Part of a small language model's weights.
Size: 8 layers, width 96, 4 heads of 32 (2 for keys and values), MLP 384 SwiGLU, vocabulary 840, 1.27M parameters.
Architecture: RMSNorm before each block, rotary positions, biases on query, key and value, tied embeddings.
Training: a variant of Muon for these matrices, 128M tokens, 7789 steps.
Each number is 128 + 32 x the weight over its row's rms, rounded and kept within 0 to 255. Layers, rows and columns count from 0. Numbers have three digits each. The size before them is the row's rms in percent of the matrix's.

# layer 4 attention query, 128x96, rms 0.155, rows 0-63, columns 0-95
078:090128142150161151098102132103111069140115136103135117136116208080109125088132124158106109115110144119106126171110157116091105075041115144089081127126182150197154157124125136179052096138131118083184122115172138122158133121145130196115123135139138099099114069108115122194052123077101110161
074:119161103158138161132182121106058113110077158118094111108126107076101179098099121115131120175098158140118158149188110169142151097060101172153161128132095145131118133111153153090166119133060114146067086075121136177207123138136166062176099123153133084156129142157121159111142151162069127094
099:121147153132079152140100085147162055124076129136121135078132153108118177110092108087112113143088147065063145158112109177102181100050137181162139147102129129119139164128141131117084134096091143157094113093163115136151108108097153083132135131153096147207088137148104213130147132138048141137
082:134058158140203126145199135081147133113119116095111117128172098126127116121123140202138126106135116197141105076094127129126113142139190138161130072149122118120127101129087159122218168162086115171120105129090090130151181167124077087149119128104174127108149134142112176068171174156126076135
091:153152050139113152129117115097090145132155162098147120111095074155153083188091134140084153132140105147141125134190172092208121196173084044083116130154123185113143090145135107150098092087113077143075126100122131103085127118138165142137137132148095114124141131077134063130174115101176121127
087:123155095129129118127097174095161141191201152137176135146148149142112102151150116154115088113151115065111100104106164067063190104164122127094150160107115100117113065143167077136052185137123117129099096152141106132071088156105126178082098141100068181142105083133139103148153106109107116156
095:118129181080063182104110074173171084088101104163122082090149076079137156107131097068117107091137179123114165119123126169110134110030169130140091156159144146158139162128098122140155133125094156135145140098147129156184146088157150090116110107152116080144082162140104186101087133121085145099
077:111076157150141107119087179078106179103150129144098054152150069147159152135116108107173134107075177158138139157130153156127160139185173151157119101169127134075151103105128120086164184104106147111111169092149116130113190149145086124141106136147146142188042136144142142057171131074125115109
093:172101121111219107156129140116106136151087086124092117190155141084061136134233149171124168128144108117103136134086095146191080175152101131164183143115090152117166151123092121108160174134188137118143134123119121139097051114099110159152146151156133116093106108106124081150128154098152092115
087:164126101123170121152156117174109177158126136113059131153081146115140111138117172164156157116165085181106100116167142158097139146106099164105117169092152140102107088135157122121133128093137077075165099144085131125127138132160116119082113117141170222056163149050134148078157086186161175116
098:139068155152175126138137075163131101154130075086115148165074173131107101111124098161147095143141113134122053130151164080088122120102106104147187180140113134114106122182123132127095136182097156159131065109030131111171114132121123088145120122136200128138169131205179148109111135169155116118
098:149115158125128155101117077105069197109124135130127057065134144124114166125088144154084180114174092193124195110088105132128128109104181182083090143112131118111148146126146150086146143148183154097057142062137113185133168106116117108113115161128134150180130105119115183118121088084093135163
096:179150120154106133134129141165131106167068150119159174135121138111091145166024136122121111147171117139160080203118134178118120131151093134117125165118105160133107161170133121179109065119085093108131158186102158110140075131118124068128163154077103120062165093130118108196145098071129114148
081:204112131030146090114074109111145089129123103139157151145101113149133121189164082141113118117195122114161104153090157077140139136090139138100132141133112101221141128134159092120134121122141112122148174127139141111038086145093146148131122166118131078160182062169130103091151164096105121163
099:197077063096114103141115141095156131112123096094150152063106102126130106156077120164151172159178135103072148081162135128192110139108106111106108134105164130084108041153113070163110108119150095143063133118109120108104109150081159149189146108162132164163146174126156144155155141162188116123
105:118117152186118172124084159158150169127108134217100094163184128162111102129092122099134134105141149111184185103177152124089090155119131127136135124182034062099142198132153150146149126166085147126144086120127091146144171132120112131119097175133113135093119161156076135095173097127138162183
086:080119119162137089147151106124121100054161113079130121074134143120142121127134144184192109144124189132164143137092118140138128115091149077188134123186109123106151104054028140107130100136172186187161091104113073159157175140130099136142135166124166104176106103104152131113115098110119085106
082:119172100137151107143173086155185123127118155116151187140159112146161117114116113133151137118175109134114124163113119137106093120091120080160148092167071070141078059092094106196167058143141112118106114093065117040119191151139097100121107119138120058112111088099106149138139084123144082122
089:157102119107151100094130133119118109125100101138130124183159111143151082089149100185083133146164092135146122172103138069126133156129083122190164089100050146114084131118113209107115065131154107157100122146035166096140107135102104153109107197112109148121136136100079165204158116128144105160
087:149105131128082078084128134133125129089132144102065130122132128100088205083129094166129195118096071180139121172104118176113114187131081163080162131078079162107089175090109134153104060158165181105139116160142123121124137092120136065108063127129120161098138177117145129132088099120139102108
103:117130128116123091145141109107148119171102080121125034156066193119191110154108121119108145102124074129105128105121101120125122083071173175147146123127086120126145199135094107135099201154102178140131087033103108157127152151084113152149122073156110142154159121136071128095116134117107179157
095:111096113103108179117130145177035133116095162118124130142148113138152160085091141165170111113123177128059089117129116076172127103091076195116090146137095143156084140214158171134113141150136103155170151130157139196117167165119091118174110141122160147115115118082180157133127125153068102103
103:118118158150167114147098123098074149145120090144099123125147116147159138145143086156149108109119125116129071144147144157147131075149185144108132117126130093152197117212142160129117183210123130162062068109156186101089072137156112115131162110107163141149070111140160119145185107090062176164
102:090178144138085132080118178140181081096171123144117155127111114147116120133103115081053118114126100102151054183149106172107138149133085119137165122096113070145116095138128078149083147147159126152131099163148130078150173159108157118212083138142170115133098098151126116162066116059078105143
088:187130162136096150126076181172103063123141163099075143141081178134200114124130069111142143151084148122148112169137101120160130115157148154080079165178131162182128098152130176141144142131096142072148127098101026146124138087149154151075130112154087163139126166124118101147141119100160093110
098:174154144067125157180042122114138120118152114137071099110153173115131153125095165134116185155119153210121159166120184161092142156076139106152191143139110127074140133128078186168144124153165141198109091124105169182161129123158191130147115092102134088135148144110139125169154123106115124152
088:124132092198066152137126165142109102186061113108195123114111071151168125148095108151149166171139174106081124160117114063092149120093148120094094160163088134116099091143136163115136086134126114138137132121140099068140153106094119115146153118130136125247109080140123138086081134096116105080
099:116145155128105158183127147122148094115114168082144146153093103109084072105139133121141098173100116139137151136130163061149152075060162097104111160036173060125108164076134139145104082163147131165161131118141079130167128131098187097153140153095091107146140134115173108165107101168096191091
093:166145129164095147132102066121095095101117086207081155079131122118120125119096081195128114145160140060084202089096082150136142172150126117143203148156120139133109159155102171116138086102133144171129134134079132106122149076084140121098122082153214089150137154147167104121145149135125154154
093:118078127125076166144162095160107195155096165152094156150102134123127127127097083179149165137177140162186119054078132198102180126105152108119111126149106093140070109152126151115159132209113103196117121164134064149164085147048120131096099113094125146094121126148136118144142116158141116131
102:115160125108110127082157083124082103190145184148220124119129164139125112145123106180163103146235148127153154132098125141117155109155139109092094115069077147124108123114147083144149130193092149100134156173130112068112148110166140082135078138073118140139121101135177171131082122157125185135
101:122129103152111138168128080146167166136123119117162082104093061152129129096205072079174071115119102072139100126095150177127147147096114116148079122129090128072117076108107109110156161131134119160154090144156149105116117152182084152090087141146199112144219147136100157121111073133140150164
107:172118138152133137145149132109160103137161134112168093149162186157159139079189122078134125089110143137094126080072199105135171128112162122066120136122133140148115163173137086124123154201070134111109202090088114114164139122125140195140099099132118142141182164118045119081152167126153156159
091:140139228130069140139077097100065114089153142084122175095158116168117124154125164123193111094099120118108133105114105144163161165133077170110154116125128134149132104070089156189150118160135171130109046135168086143074152101128126123120107108161146108153066116091203126151123133155137111148
084:171135181089067162164093138119162090148131170107167159115142117136097122164134188151209130065117193068107115102088123146110108184110082131130173125132159125143053139148118111133128114156128167100077120148130124124107167120063136162088147093192102169128113159110135111067100093109115134151
104:084160147121120084137118158138126077047146143149124186095142122132096159156143149135139127164108127125108102175099111164131095116122081128140147117124148127128125080043099152119107098075167083137165090154185102118063087191092105083134122203179113117125124162132125153148132156184161075076
116:105164113090145179120105107067125167172110083123114091185073122094138157147028102137121123116163152155114133124171099164167144073098085134108149121087106161126115128103132164128162128133119146154131112160111131111150146076122082167110189136108100096083166150109186069081124082060103149101
089:157135169139094109145081161117148131143105140214158155099123184153160122161142134089190116098111122155087143143114149151079150141175098162102103117116129081144177180178133081141104123109100121125113130167138112116191187170099070076160171109167139144180175112178078089125133090113136129082
077:077077138099060080112094107112131104104140101140187148151098172091122105069152229172124123129141120083156143099127109111105126125140136140071102173132082135146090130113125164132085143129040206106158137069153119130131110164115139167113120155135079128150161203119107140108117157146146141129
101:112123181149133131117047123130079073128136084124104131062141107143079199175111138154176149149164164171144135156155081217120140151124137148147097136133140107111152110085110197144089107130165145146154135191150143169104122113119072139092139182120118165138160088089193155140100138110132099103
100:129132134132096131127127120058073145082110110110121121160127138097063180120126112203146177122095111155067106145131130126164103144125074128152143076125163092106072074077082155135170205133156109118107138150100118183157181080170112136098165142111144106088083131097196142144148153167150129123
114:158144122135087119176140133111080206169125186082152163113049135099124097179097133141119140115128077143086102142135093120160130166223094118081132121103092161125095118146119163142154125107126140085108139134119170120104150073143107076191141071182135155133056159137140120155127116135182130151
098:109154146126169145089122119201146143122137126113164133146123142106111125166064098185135174135112153119154179144125137096165079111131085121150088145112127132135132107184104152151146071156149132125167140104063110148172077168175161061126120158094184191138132160141135145135073136215105147195
105:128139148079095124154091122139129149115098127132139112059137093082142146191074100160127138071120072185128104167136142134123128157094086147085103146151114167141139196126168155153120148097162104192052090121159159118122118114152050148138165114130143150109185132151179137114126158068174114186
109:165167129225189122113094107180176112164104148157150097173133130178122124139104103153124122108033136128113115155153134164142116121164142179121141127145081147166143190192159132159138159135143110149118155103096084122163177123178167111154171094137101119119169099086065070153146126122120122150
100:086105174092166109141098107108090121099107162133081128134175076162043125120109063181176090095138119090100119106149123131113198152143069143144134157137118158106125104168155118144100067141039143129084129170123125141150118108139117070180104157105135081128123130170186108158148106115127108171
103:137106084098106076058141091084173086112115138091150134096116185156154156125158069096100138136174128142159180088177141116148135137147157149108140134093130079133206127105141166147068157174082104090160155111075114083140099068147116119136133164200121137132156114108139123118170064131123171127
099:145085145174126166172088115096216070106120128118126122141149072140139172173127152098151165097145145135125127135090137114117140200046119095101097062113129148108077091095114151127094135147099123169129082129143126109122129170107116111080135144174041137167123166096118124154148085121194109166
124:114126121148096156114143125105117128101178084099136150139138107077097161123156155124143135144077132199152128169160107094166134176102154089190127132131120131113086142039085198093145147155184166159129098152200145172097094113149086194078138176103126115149123151116194156119100126144169116135
090:115093125159141131142158108150151116129200145156107204172156107135152075058140103099092172108143098132145152183177153126134132210138116170137103170157158104145056146144109155100184115144087120145203104133106098097119073163123167151131094112110153130144099188113136107161137075107100134105
104:134123086106106111158149106187133117074163121150083102133152113081085084092127099144134171128127087148134103116151177129111153127104160129116125142140086197075136147132061122143119093105128167123063102121145134150187167128133148180121086103168115154132172179101097210114072145087056111084
114:121150131100145100130085161074157124100107132072046116145087103118128097057175119202122116134169147031091098158174138160095090143080169101157128164186118107141160125144132137111065122152151137106107128144120090156088141084159174134112121103139086126134142173103130119143132069151178126127
105:143120124121188142105119124130134101101163076119160072123121176144089199121102124137102100128093137115112203118104109197107134124159099150136206196190180161150158197154126134119146119131114096136056132160142158145090105104139096170118160111145155142111131130174116131222142118122127084120
099:133101117148156150110189102106112149079149110074130123085132106097132115138140124130106100097141187171083145129163106181152212178137119170154164091174118181128162079103143168090114164133078149151116160077125158087118145175190159159142145122073124110115045107129140121118112127062141155100
099:114158146143042122137129110118162138147101131136175120180111100103126188118105183113119102101106097120120127164161067177098105095087148130130086126138157084116112155111179102129140144165114172178128142139103140104135165076139187062094065153172138201171113166157125149158129114091100141200
105:133174086105102135062118133173128124107143050151152131107127147142152113189118092099132123085157164144196164084118161165068086104107163121162149133127093162147110140117125076125130151088093153131155128089103132121142149138126154151122113130179141057122142105192117040138153144057083103178
107:187042104171187177146089149163087117115114110119099077113099138150082124155133145154111183116103122117150095165149092196169126147120157127161138120133156166196119149098150076106102159090123127077104112152169123152169118119135138100117124136188124150154140230108122098159094096107099136162
107:125099155107158150088128112057104152146131128076089103146102198131148048136076118163160216107123155127138179123186177112136128052160102141094097106100140136098171138102161121083129124098126099142110087116115124140129123078132138133188114167093145111141128128113144127170177146113139065059
110:142137137148139098129063171124114192140119148102133154096109127106144125129158115193103107140104132130162117102119130157075173078116119087100058128144125130068124082176095105105097117164106195137174159159059119116214188095095126107147116136082123101139172101116117058164130135133172114091
098:108178138175120119174102112113105122109170156169152067197105130102103172147108140103156095164134111073143161121149104182141152114114157177112194090091063122109132109058149145113118191112192185120111126174098123143133088109096139082130153133152176127145113110204110130180146137141116115095
105:120132174149098141144080125086086141117164131143181097097097053174100135132082117120092075134141128115183090130148097152109109083125068120153145166062174133090113149120129178117134136163123115093143109111090090118104144180096083140107207144155103080187115095127091106095099143144122052119
103:174103059106154146101150062244136138091098151140127098119078167154147097131097109150132170165128083137119095110186081082107110108123142151126082153147133145142095120135127128148104113164163158116174162130076171114130094140120108150082120151094100131118190119132083092097173060174136112143
113:105173147116215158143145152128137107127088078117210090133090101122116084137092117066103129154066149113166139125100114189111143138121157108120162079103179093166171152173081130144190094170154162123145059115105142125113156106125160149125104100143130126091152174136100090116119075116126086082
100:131119135142143144063129140216143136108102152116150090180164116145120087137178097127136108141152060092089096095041177102129139101136071117141144128099135140119153097083155116164186176127127169106098132114164153118096197111116089126154160125131124107151168163153089138115173095189092189139
# layer 4 attention key, 64x96, rms 0.154, rows 0-31, columns 0-95
084:147145139133124172208153141168121107097143140107180163133110144091102135180150175140090037111105110099105098182171185101087185116129089144118139160106151143127125136093117119126128111143148165083151118186096047125152125117117112143170120120056162112143106048114161115100115090114133083104
078:099139149184127124150158087150167143163110056100132166158119086151090129148123104153091153138151142098121082182120148143166158145176111116142195110118118120099168156115099097130177120193157085103108108141113173103097113144143151227149147100112137086106104093114153025147163117088112106113
092:164163173151168107117195177172156149109118186124115157160152123138074111151112153147098099139124127137141107122127183135153167179191101105141166109172097088120101080124167133129116094192146152114095144137084077107139177129158154157193140165081089098118123117085090102164181079077136094126
085:124170135182094144120101097140114153181091131060079185139120080116112121151106096105138111138171162155159112168149138137145116099198058164113132084135128132133129113140159144124166109154205180144101126083139138120144120200157143106208121177098096157101198144162154109175125100138113097138
110:135131149120052130120102111122091138149123120149122144104161168114145121085158148070113081119104156094080132126054171094096160163122191096096105149147148104119106111143107141132149102079076160116143192090133084135194184076150129091082129108162131099129167143155138200069080126116151106077
082:144182125154132122073115115178064147102148133136117162074103141152175133159128106122149062126120080084103101144175114150063107064065076117103137101108102117094148122118184157092131083125064156117118148087112089178092110085076146157108067073132155107130112150123160102137122153094163128134
088:106171113092158127144198166139193135091081105029077149145146158082166139145080095141080171106106152125119117143065149096179155119105092155160166173099140106069149104155124143070178124105145139153147109108122105106166188077113124131128113156152128110094177113094119124141134123167103129100
101:110101091106076084087077153138124137145112108118104111161141126118144124097097105123154193159150135161174178135171123125138132073126161180116104130133132116170113138161084133184168169129180201114079064039124118142108115141165127150143137165127134166095208151131125103183090180149145103134
094:068172208139110117045117147094100151114129122144128086088169130151132105134139130145116171100157183116120158116071110154155128123157137135192177129125109087145161167082146093144087152092115161136088121139159141046158136128167152053128171129156083131147153144138159177150160112140073115083
103:131100156157130104048164147154116135125167111137136101111125126147147091095141178089128154127131108073103179110130178156088131131084159182153118105150117100160057163130123077123088158114081104116135140170137133150131099084112139156118150117149089111183041168119109114127119209202112178084
091:158111070126139133179138144158218125179106150132087046140078165085110109103100142076153126163223134110151093071134134059116134101089112136138123167141128132101133135144131121129091110113139119168110095132100154089165180125145117097118146163165100128137107183172152142135154146095174106186
093:152116104154099099148132142188112133146126143109097131116104104066123138130134135214159129084083101104107153147083126116114161158137080146138148120151152120050135149110216162155129092095096120133122180151086105141183075099058098111148173173160112194094113147151110128114094110085070140101
095:162082165208084128086131144097073156113122125152082102130193118110130151169152133122162082163077065161135091144114130159138186155142164129118133090124074125101123107141140168138126121189147115109147154136078112138065141145141089075063117153103123139174122130154107109188103157075151190132
120:120132125165134072108092150135159171074080134125128166122071106104177131167080110115115206163156161188172126145155098094165115196158089092112078117157105109058103120166121139124152096137163108156109109157126156139145152135167150071115135166165081104107171163141179149084128141157154161090
088:135124168094118123167144088105156122122158128112171187148149178107084183073147139112121166083172164089169148159086112169113164128136155153159153151131060117122108134143131152173193147100089159104115045099138119139078099123099131138117076062145134159137179171124140121117109182090162099078
098:136136152094116134124125170133123103080091182088081169148097106127157135152073157148040138147122142130092146151110150127176160088143113091164101151138128124072138149126163106089188184101091112114173183110115123169175075117143121107130142148091123098148104181165077083121154087195153157181
082:102134147113238160164172113129114128155156151121121108139064149170112176134153085131118085131146100165085096083112111103190178149184157096106118082144104127092148059185155124084104153170095084113123140131113119146100200139122111097122125137141135061136127099176162123150118126139184145148
147:151183099110160170126143152156105147186106107184154139137153127177134054139157155083074036137083061118083100111179185141065102107120182133074164121108095131157111120149163141167123166168135092119120179115120142112120093160091111159147162077122133132143090090135120109107146107139134130134
094:131127134119109121117086085163083052122106191096140154156107119084157135125153148112182137140128106137139128170133148128152161173153143145084161090200135106134133075113137075138203136120123173166062142111130096166152130035182092083156119138137122123097137162113109173080132163065139146115
096:171125163176156157105152125147159178120129181196115168136164147097140124132156143194122111146081127102115118149123143094079143173132093201139151166090065146143088129115113128123201077162162097096169165148112156098096108112175114151101114100121153126147041115128182100116189129097136145146
086:132161085136111159123139131111193124145055136135105111116203064123156125114095090084123103185143141070127135100095148135143113158105135132121095131122063121139127062136173138120085076136139074143167137068157151090155125187137091075163095118122161190101150170124101129191104117175112128106
093:129183117058170141108133088161124135111149085156123188137127154161055078159153082153194136150092118114091102128116183130153119082131099132124083142127084138077148124165148108126141142104107154077153136159161095048023124152146157137109117129130135138125068138134114183143134103149107113090
090:128156093152144191118100153127134147146097155125106149109076115114128134086036130139121144137194111101131130173091166118167189085089194145146188088153161143131151162147125140199162181149111116147140103148106135082137156106107149156120162199111116109161105113163184103163139128135122140047
091:128113150099123048135089076126097034147079158112132153161119146127097143131117160139109155110133155110173156133119143133114162158186107127151109137157127135102148120192112115065092073114155179174105163115143172139113112143085125123131169133104146154138175097102206109120067141101141036155
096:183117151173105103076101169130098127144086172118166120138170074150179084085101121089089153151076084103129078110123146131115096105163145103154109154150111099138113129158148130150145127152161135095178153113104140151108163191149169181145125123011131170138113131131076129161082100075111162121
096:117104211129125190149081114142190160083165121159114108168125085130163150141099181146150156160151111115126195109159126151102107196120146113125146110116070178078155136154133136173069102132100139130155104130113081142123150064102111114109160059184147077139110108093092126128126101145157075103
097:130095121152189131136108140190150179143102145115133151132119185099180111196094187147126107123127100101119102059127122166092153133177053137121106091107147145130085174134111120113141126107149159133081133093064058091108109101173111173143065148095161169091162135096127094107167127160091151143
096:158125109093166166142082129165102088167147066185144085183187159142088177140151137079108185064120117152076119095134096058156144112123141114129126138138128074100137153093124160103134130105136106126123096122101146141176121096192084126102110088135191162090142053138135136153082175137149136134
093:145124151146147124139153138155175146154126131120154158193098167058147148174142122156100134139140121101161125153068113193133100113128119136113141165090170117140150108118125137075125054084086195126102142114073177195115098153146182127165126175111136130127170095040065133176142133124122087114
085:153079139067140146143094151125095116150120180140120175177103176179135140135129164142116112083176056048168135124134110136143121145122105100121167111126172111168065081135151155183130068166102131124177106134148069148118123161135126111073145094141082175147152132175146150124196124119169151167
107:136067071115112123180138140091129084133103115107165107143096168140153141139148140230166122138138134175133156152088160090158074162172183153139115115133119148127142100092155167084125135126154159159161140126131169150149130170162100165165115150115147144137182116191121220085085183149162105150
089:143172102172154121163121088193137105137122146153137105107131143108184107160135126084091128068134146095157126160176130094112105175105152114099168059134090094125152171117094172122075098119097160133090151114159133105105073180085112172077088120056104127166153158114074130166137141142144174192
# layer 4 attention value, 64x96, rms 0.154, rows 0-16, columns 0-95
098:119130098134074062118111135098104069112132126086101209110136129167064119135095109196161159101097117168099120121187150141117131103138090117105103165140105097147124145111188109196149070164136127126103086088093167164126120170098103135145098135146141090127124067111148103178157187111099183155
094:153145141183138144178114115106125148113113183106140156129123121164075112133086124087149113162178116156172106086110094128147153137141073190122100186051108122119137174137108148147108130031101093134102215120124110109161109098157091105111134130120124083120085156154178084098091189162116159127
092:169097151133160079117161122134156168108151167169105153122109173144112116147116165084168179100171145173049133156111113150150112149111130107080099215115100088162193165105146093157131097133051130104167108109092109126183101154203129099098097130156125145144168163115128128119127139096079114089
093:164152100033142126091077093133081159126147092140135206166128101108150144218176150131107178140115139167132133083091134109108155109158127067150131172148091113146114083144160165130111095109146121117129131120080120132139121084088115119091123124098077134141138117149110097096192190187162098162
090:101165077113135112074163203155150144073101107169121091115152139149112131148150102115117166149104078180178138066161065130121139182135074116056095131157176088135132113156172117128154119117075151125094179134096084138123140132101116086114103085136065121142157175097102152113124141114180155085
090:116117081138105196103169055110141145097152112110151140102116125167110126133165155175133085129154196185106112081139121111169132156122093122133163166170157126131105155077092108110095152182144066108109146126129118092037142071102166123173162096136105116096114111127209159127146132144081123086
106:060128132155123141076138122149134139126122126216136110178171139095120156108123138170070146187110118137090125098152104143163152155119162160178136123154071048112141116165144131102142078090186146127060130060139180091128165144164127104128118128133143107083135098106165160188103071106131113100
094:103145103164102136105155075173141097123152182168162131105065103118107139122168087133150093089117060132107222172161092117162144172133129136088176195146080135134138090112136142155109155098170073140094106171067130159086157139090109092118091133120149118172144139156141110133158081132079105150
103:116133105070130072184150061165115165130159186132137128055152099147140085194062107127114168103195126138167127048093167147074101134119131143107118113138110126133120114192085103135161107142171137120119129128115130089072104087130122102135096099164117119168116140192080121120141142147135157172
086:143117111077144190118156103132129111172141102142086186132155110129115115118172141150146151094098092177197086126164106074167188101133199162094087124123154134123178152132115140164174139156075118119123082162149117126115116089140085071177164134172161148097153155120108126073138138067146189099
090:131127080104105097177182106105128145160092167073145127096150061077102141144121158078136096129166114120113112120161086102152106109118113145131143175139175164101099103115151130097163110119166167122134135100120094086151139164126069155154087077176156051082151134169151161083219152129120119077
089:113155113118080131128155103102075131135103094186089136118159176089135111117112090136130102166152113084098179187106094135177129127083094071139177123151197125120141118143124061150118145128169146152154100092097150151096069144093137088082127134079103217107132198153105162156107108152091144149
092:140139157137133164065130158116122110072096098090161152109096159196107164149138060090051141046140117161101205117112121136141107127065137137143126153097153187190118164103139139099127098111128139160162165124102195113127099137133109145125113080196076100141115147102148151121101105144158101127
092:125087073091155137145113131169198115083191146134161190115122145120104115119161090072073101104125147103107107139149139153063098076111161096126130173175092148109126126091055116118116183090138132120118063143141141085185087160140128144212126120099165124113088144084129149129104142140174133143
093:085145187115095170105116110132116128103144142150121128105056050090172199131080119118122178058127125143115175155113096233153148118102120131099117145138157156103099150144163129132137193143160112113156142139135170100140168095139116088112123142151134081119164159135155107182122128055115080098
095:140161092153103177102156108162091117076137155176195079148090111146106083153164117147140135074097114159138123170108176131157073198126134098110080134127117107151135114172187115169177138117120126107074181075128155101183096131114141166154131123131105104119098142155183148101075147078156131186
087:118109136075091092030168175068090115152113181128124129153149136087107076135180105109063137140110132136119140173144065106129088067136165118128165130126066151084120168146150126163160124177103134148139133137170102114076104074106127131095138182126104118163074119088155143168123112145129128178
# layer 4 attention output (transposed), 128x96, rms 0.134, rows 0-15,32-47, columns 0-95
078:089133090138147110159167118096121156171126096086069145125073178102106116162139171132092152132078131101186089122145096105161188095151137108152091141152115134125075095150160157194178104123154141148126093108144148163099123104150112098186187116200114156065130122102174086133150092094153164083
086:116193128123098187135165110140107154108129103198189138160101157137115158145096062111134150088081120105132116198171076119130127113129160136101109095107140144131178065134110131104152134140089179134111123149112138150153169104143161184090204156130143100166119100062090116200157152119132072131
091:144154109119165157121150099085158167110107152091126101196169111133043177149133091176120155111099113149157200145147083151141117125137121136156132105184106119087143097152138106136148136130128133104066122112167110089172061106058183134107143126091104155105123134096157102131144086098152083037
093:125144105170111163111131165092129111100081148141118137158157144087080133102222118163097110087089113076143200159173124064158160145168100112118181125124077133118120124078134175120119145100182165124082144134106147158147104040138087117146130137119073103136110140127166099136144068080095106115
089:119121101157089165176154118159086200147143188145140174107081104071157125117123089108133130147076101195112163176162157139203128157187137136121162163148100135090125173113121124151167103078142130103125188114152146146096169068153101110133132119154103126077060121124132094115148088100139152176
076:076094176136147152094120122145142101154056151167087103178140102156128175179088100087188111089168147158130138070127092116114144129056131128183087136065093114110055184119093095084137144117127149140156149052156142119123179130159114089138154147123110146104125108141155091126119174089135111126
103:161169111087172149134142156138104160173151180096113179039146140099114157137138117142195130166173165142101163123131155132109120141119186164126121171093145098133049067119093143120186164102185135123098131120106111081084133167168136103081099093118108173087120140108153119052128131146130154119
077:076132184107050133135167113136109125137125153137130153156135151094113159121113163130101118120149131163069121115102180118085176152105153091117158146125094053158041114159091189131199119138105117206172149107178087106141122111143162141152173121177085145121156096152117108074138125145155150098
098:113094144137085172189141143131128136087165171200166151130141158137129165104162142122055129156052120119128147159192164131123111133078126135138129150179105135109162135142120157124105115102073116126154135069141183112148186153157107092163141151111119103151077145137076135238106100127113085139
083:125133122147163152113101110113195158114120157146128119110109137135152102144125139144105137123111133101137070075111120154194151212169077172146116167151094116139119140094156099141116159072127107124128124145178051133056073150130162181122153200148136188165105115210184132138147093146131103110
083:095132134104098117153108100139104134105117118113135155149158169138081183067115133105122118166136153181156123173119125150148099146137146139159138197109150116201118101225098112143161113136174154154150151133127039141155192121106123105121168117115153100119205124090092179148082114113063158094
088:132111192100157112083147093139103124135093158029126108117099140148115113111085122135136148167135086156107160126181065087103109113083144101107181084122137148067085120067125153148163033115148129124123138127075129125117128140124113126122112104078104105116133162079158144074130129182055112093
101:090139150104080103117127162144101112140180139098123123178188181121092180139085120102113124137089144159063118151151084169120145120092106106155131118109121104117142154189065138134156175146057163197185141133127170190126202140155142170156152107117162114110129106131084114150117161054121125113
086:063109170153096102149157141169112104087081094159156094119154087134113129058122114170160115115116094100147141085130089100056141121140091193153126186133095145135103139138116139115017067115120100181150144131105144097092105132159143106147079128208099087148145142115134139107105144097140140150
097:067111123121148142138129062094082120058188148094106172067152181144142099097151145143137071116176111184100104166114115192079097164138127125158126154152140098159092085185106124108083119114144162157169113143071114153161091163147146156124128074107131090133132084083117153147105139180109119146
089:093164118108108150085158104117147167167109124195130119139154070108154165152138165081100154121149090098171123093111131193115140064125179126207110137132083138129117115112170081063156144127075179074135103066146183178097186149166177131137129100107084120083128145147143139116133133111129133132
110:108162182194075109164111077177117162138125170146160135104182123089178147084210130138105106124112167181133149121130111148126114182171154108083108115093076100114125143088165149123059153079129141111098148145151104178119147105073151110093083126099127137175135188089117111171110092154148114124
098:181149140125096078116144102146118143145093184142082090110168139145126134131118130114129077079131068142090199092149110145162107123104083092107175030132102129146116157133165133150111168126206126124146108094182144103159132091130136113161134067080115121102050123200134156110124160124155121153
096:156118120159098149141098157118142041137059155189165160112120137136169104135103133179114092092120135149136124088126149133158160148175120131169159105111112117093125158096074152093116142109119087081131153123098155114101144082087119174168103076163095136145130088135138217155128157199147195182
102:158076084125125115131136111157193149098131119095157115070154130168161141147056107135118121149137114124085119150097079230123114125100117161136093128108142154117157123113172067162227122098080129163106122102146110178120182122136166127101154136125140156119073063157064117137120156094148107130
088:135071146082135121104131157104156037128055131132154102149101090128118145128134122162077140086181126141091154102066119130126148126141110182119159068112112152125165158116105150153130154173073083202106117053118158141117153093110145178134169139112124136117111174093123161145156152099073062116
100:222127156107129083116162116171073133093101143100120179077147183055080088096131053074176136177128150126112217170134154090165133144133093127116137109134174127155146149125117143114125092122142117132187137130102124167134112150090144089153127117146188150171166116110099119112113117157126142162
118:133151092154112065122125101100139130123129140079089131184069126167137065124159186137095156136154064203101123154123147073153182151170094055113156110092138175089133090146086122159089103169101130122188130136132142143154132086113150158123153105107135131122105120058156126082154086168150116096
106:085133179145132096074079173161140120095133210086111189139134131142163118090118091092141164084095210151065088135108095101170093125166116175128086172087133084102187114100103126109146089176161093098125130126102096103130130100121088123147127147108147103121071125063121141127127126130159102154
099:156173183125170119090117224074157145123074022135152178202129139176130114106143151124142108096086127112101116125117091133193122145143128136158097113100119154181159117112126121087124205079153150119125163137135109154116126112133190121115126143157080134121127091159116136106091174152092149130
086:176118142114086128131115154142128159117099081101135144130120066049165112134112110150113163106161144146117141191091190173088101156115149131115126184078170117097140120183137133170155126147142166081125086091136110107156138157130078129114069174170171082134079172140059137134120098133107095202
098:203144168161117127100087207100120115141112154120140108139167146116125048171140125106140159069122086118098119115152128178126155074177098090159103119147120147126139166143147149107100133131126142121102152114171111128123162163107148100069102122179095111133133173251108066149119108095173117105
095:099117137160109133165115104052106159168141095129083181162153148091117167158159152137102169147091188074073115167126184124101138122173179144094092121119214077155094149166087145121124160109125078139140149152122127121147102063153111143159146142114109067131132085090095183130144149083133117100
099:103111111123134115140091118150132087096066122143181128107139081137116156122170116113113084126122138097203160102096187055134139069164116147185142109155127150137127205100194190120086128123136147105067116073141114118106108122136154080097109151110083120079157185140103171146162096136077106117
107:140140096098150142113154131114032116131153140078167095081165140180174141136098099181156157125179079175129160143113176119125101132102157060116134107136142121127162113124135134139080188127100159087084129159062147139164148147145169120083096115052165109151152133154073123174121143190116124113
098:095124104134123083122119198158161107143125117110135139113139150096135112092142068189138149161094066120139100122172124130124101106137159138114126140118175174127124152079094105137169108171161129088096102109117130026091136170055126141140150160069128150116076168078070166125210120110153116103
103:078106163102195134135109168097106128155112192113167122161172129168173096117156112155126093102124162140095156142139145088170103149195138142125112095074094042119106181038122157120189162167160073165093136114124129139117111157113125165142133131160103164146120151108133059143120104163098148126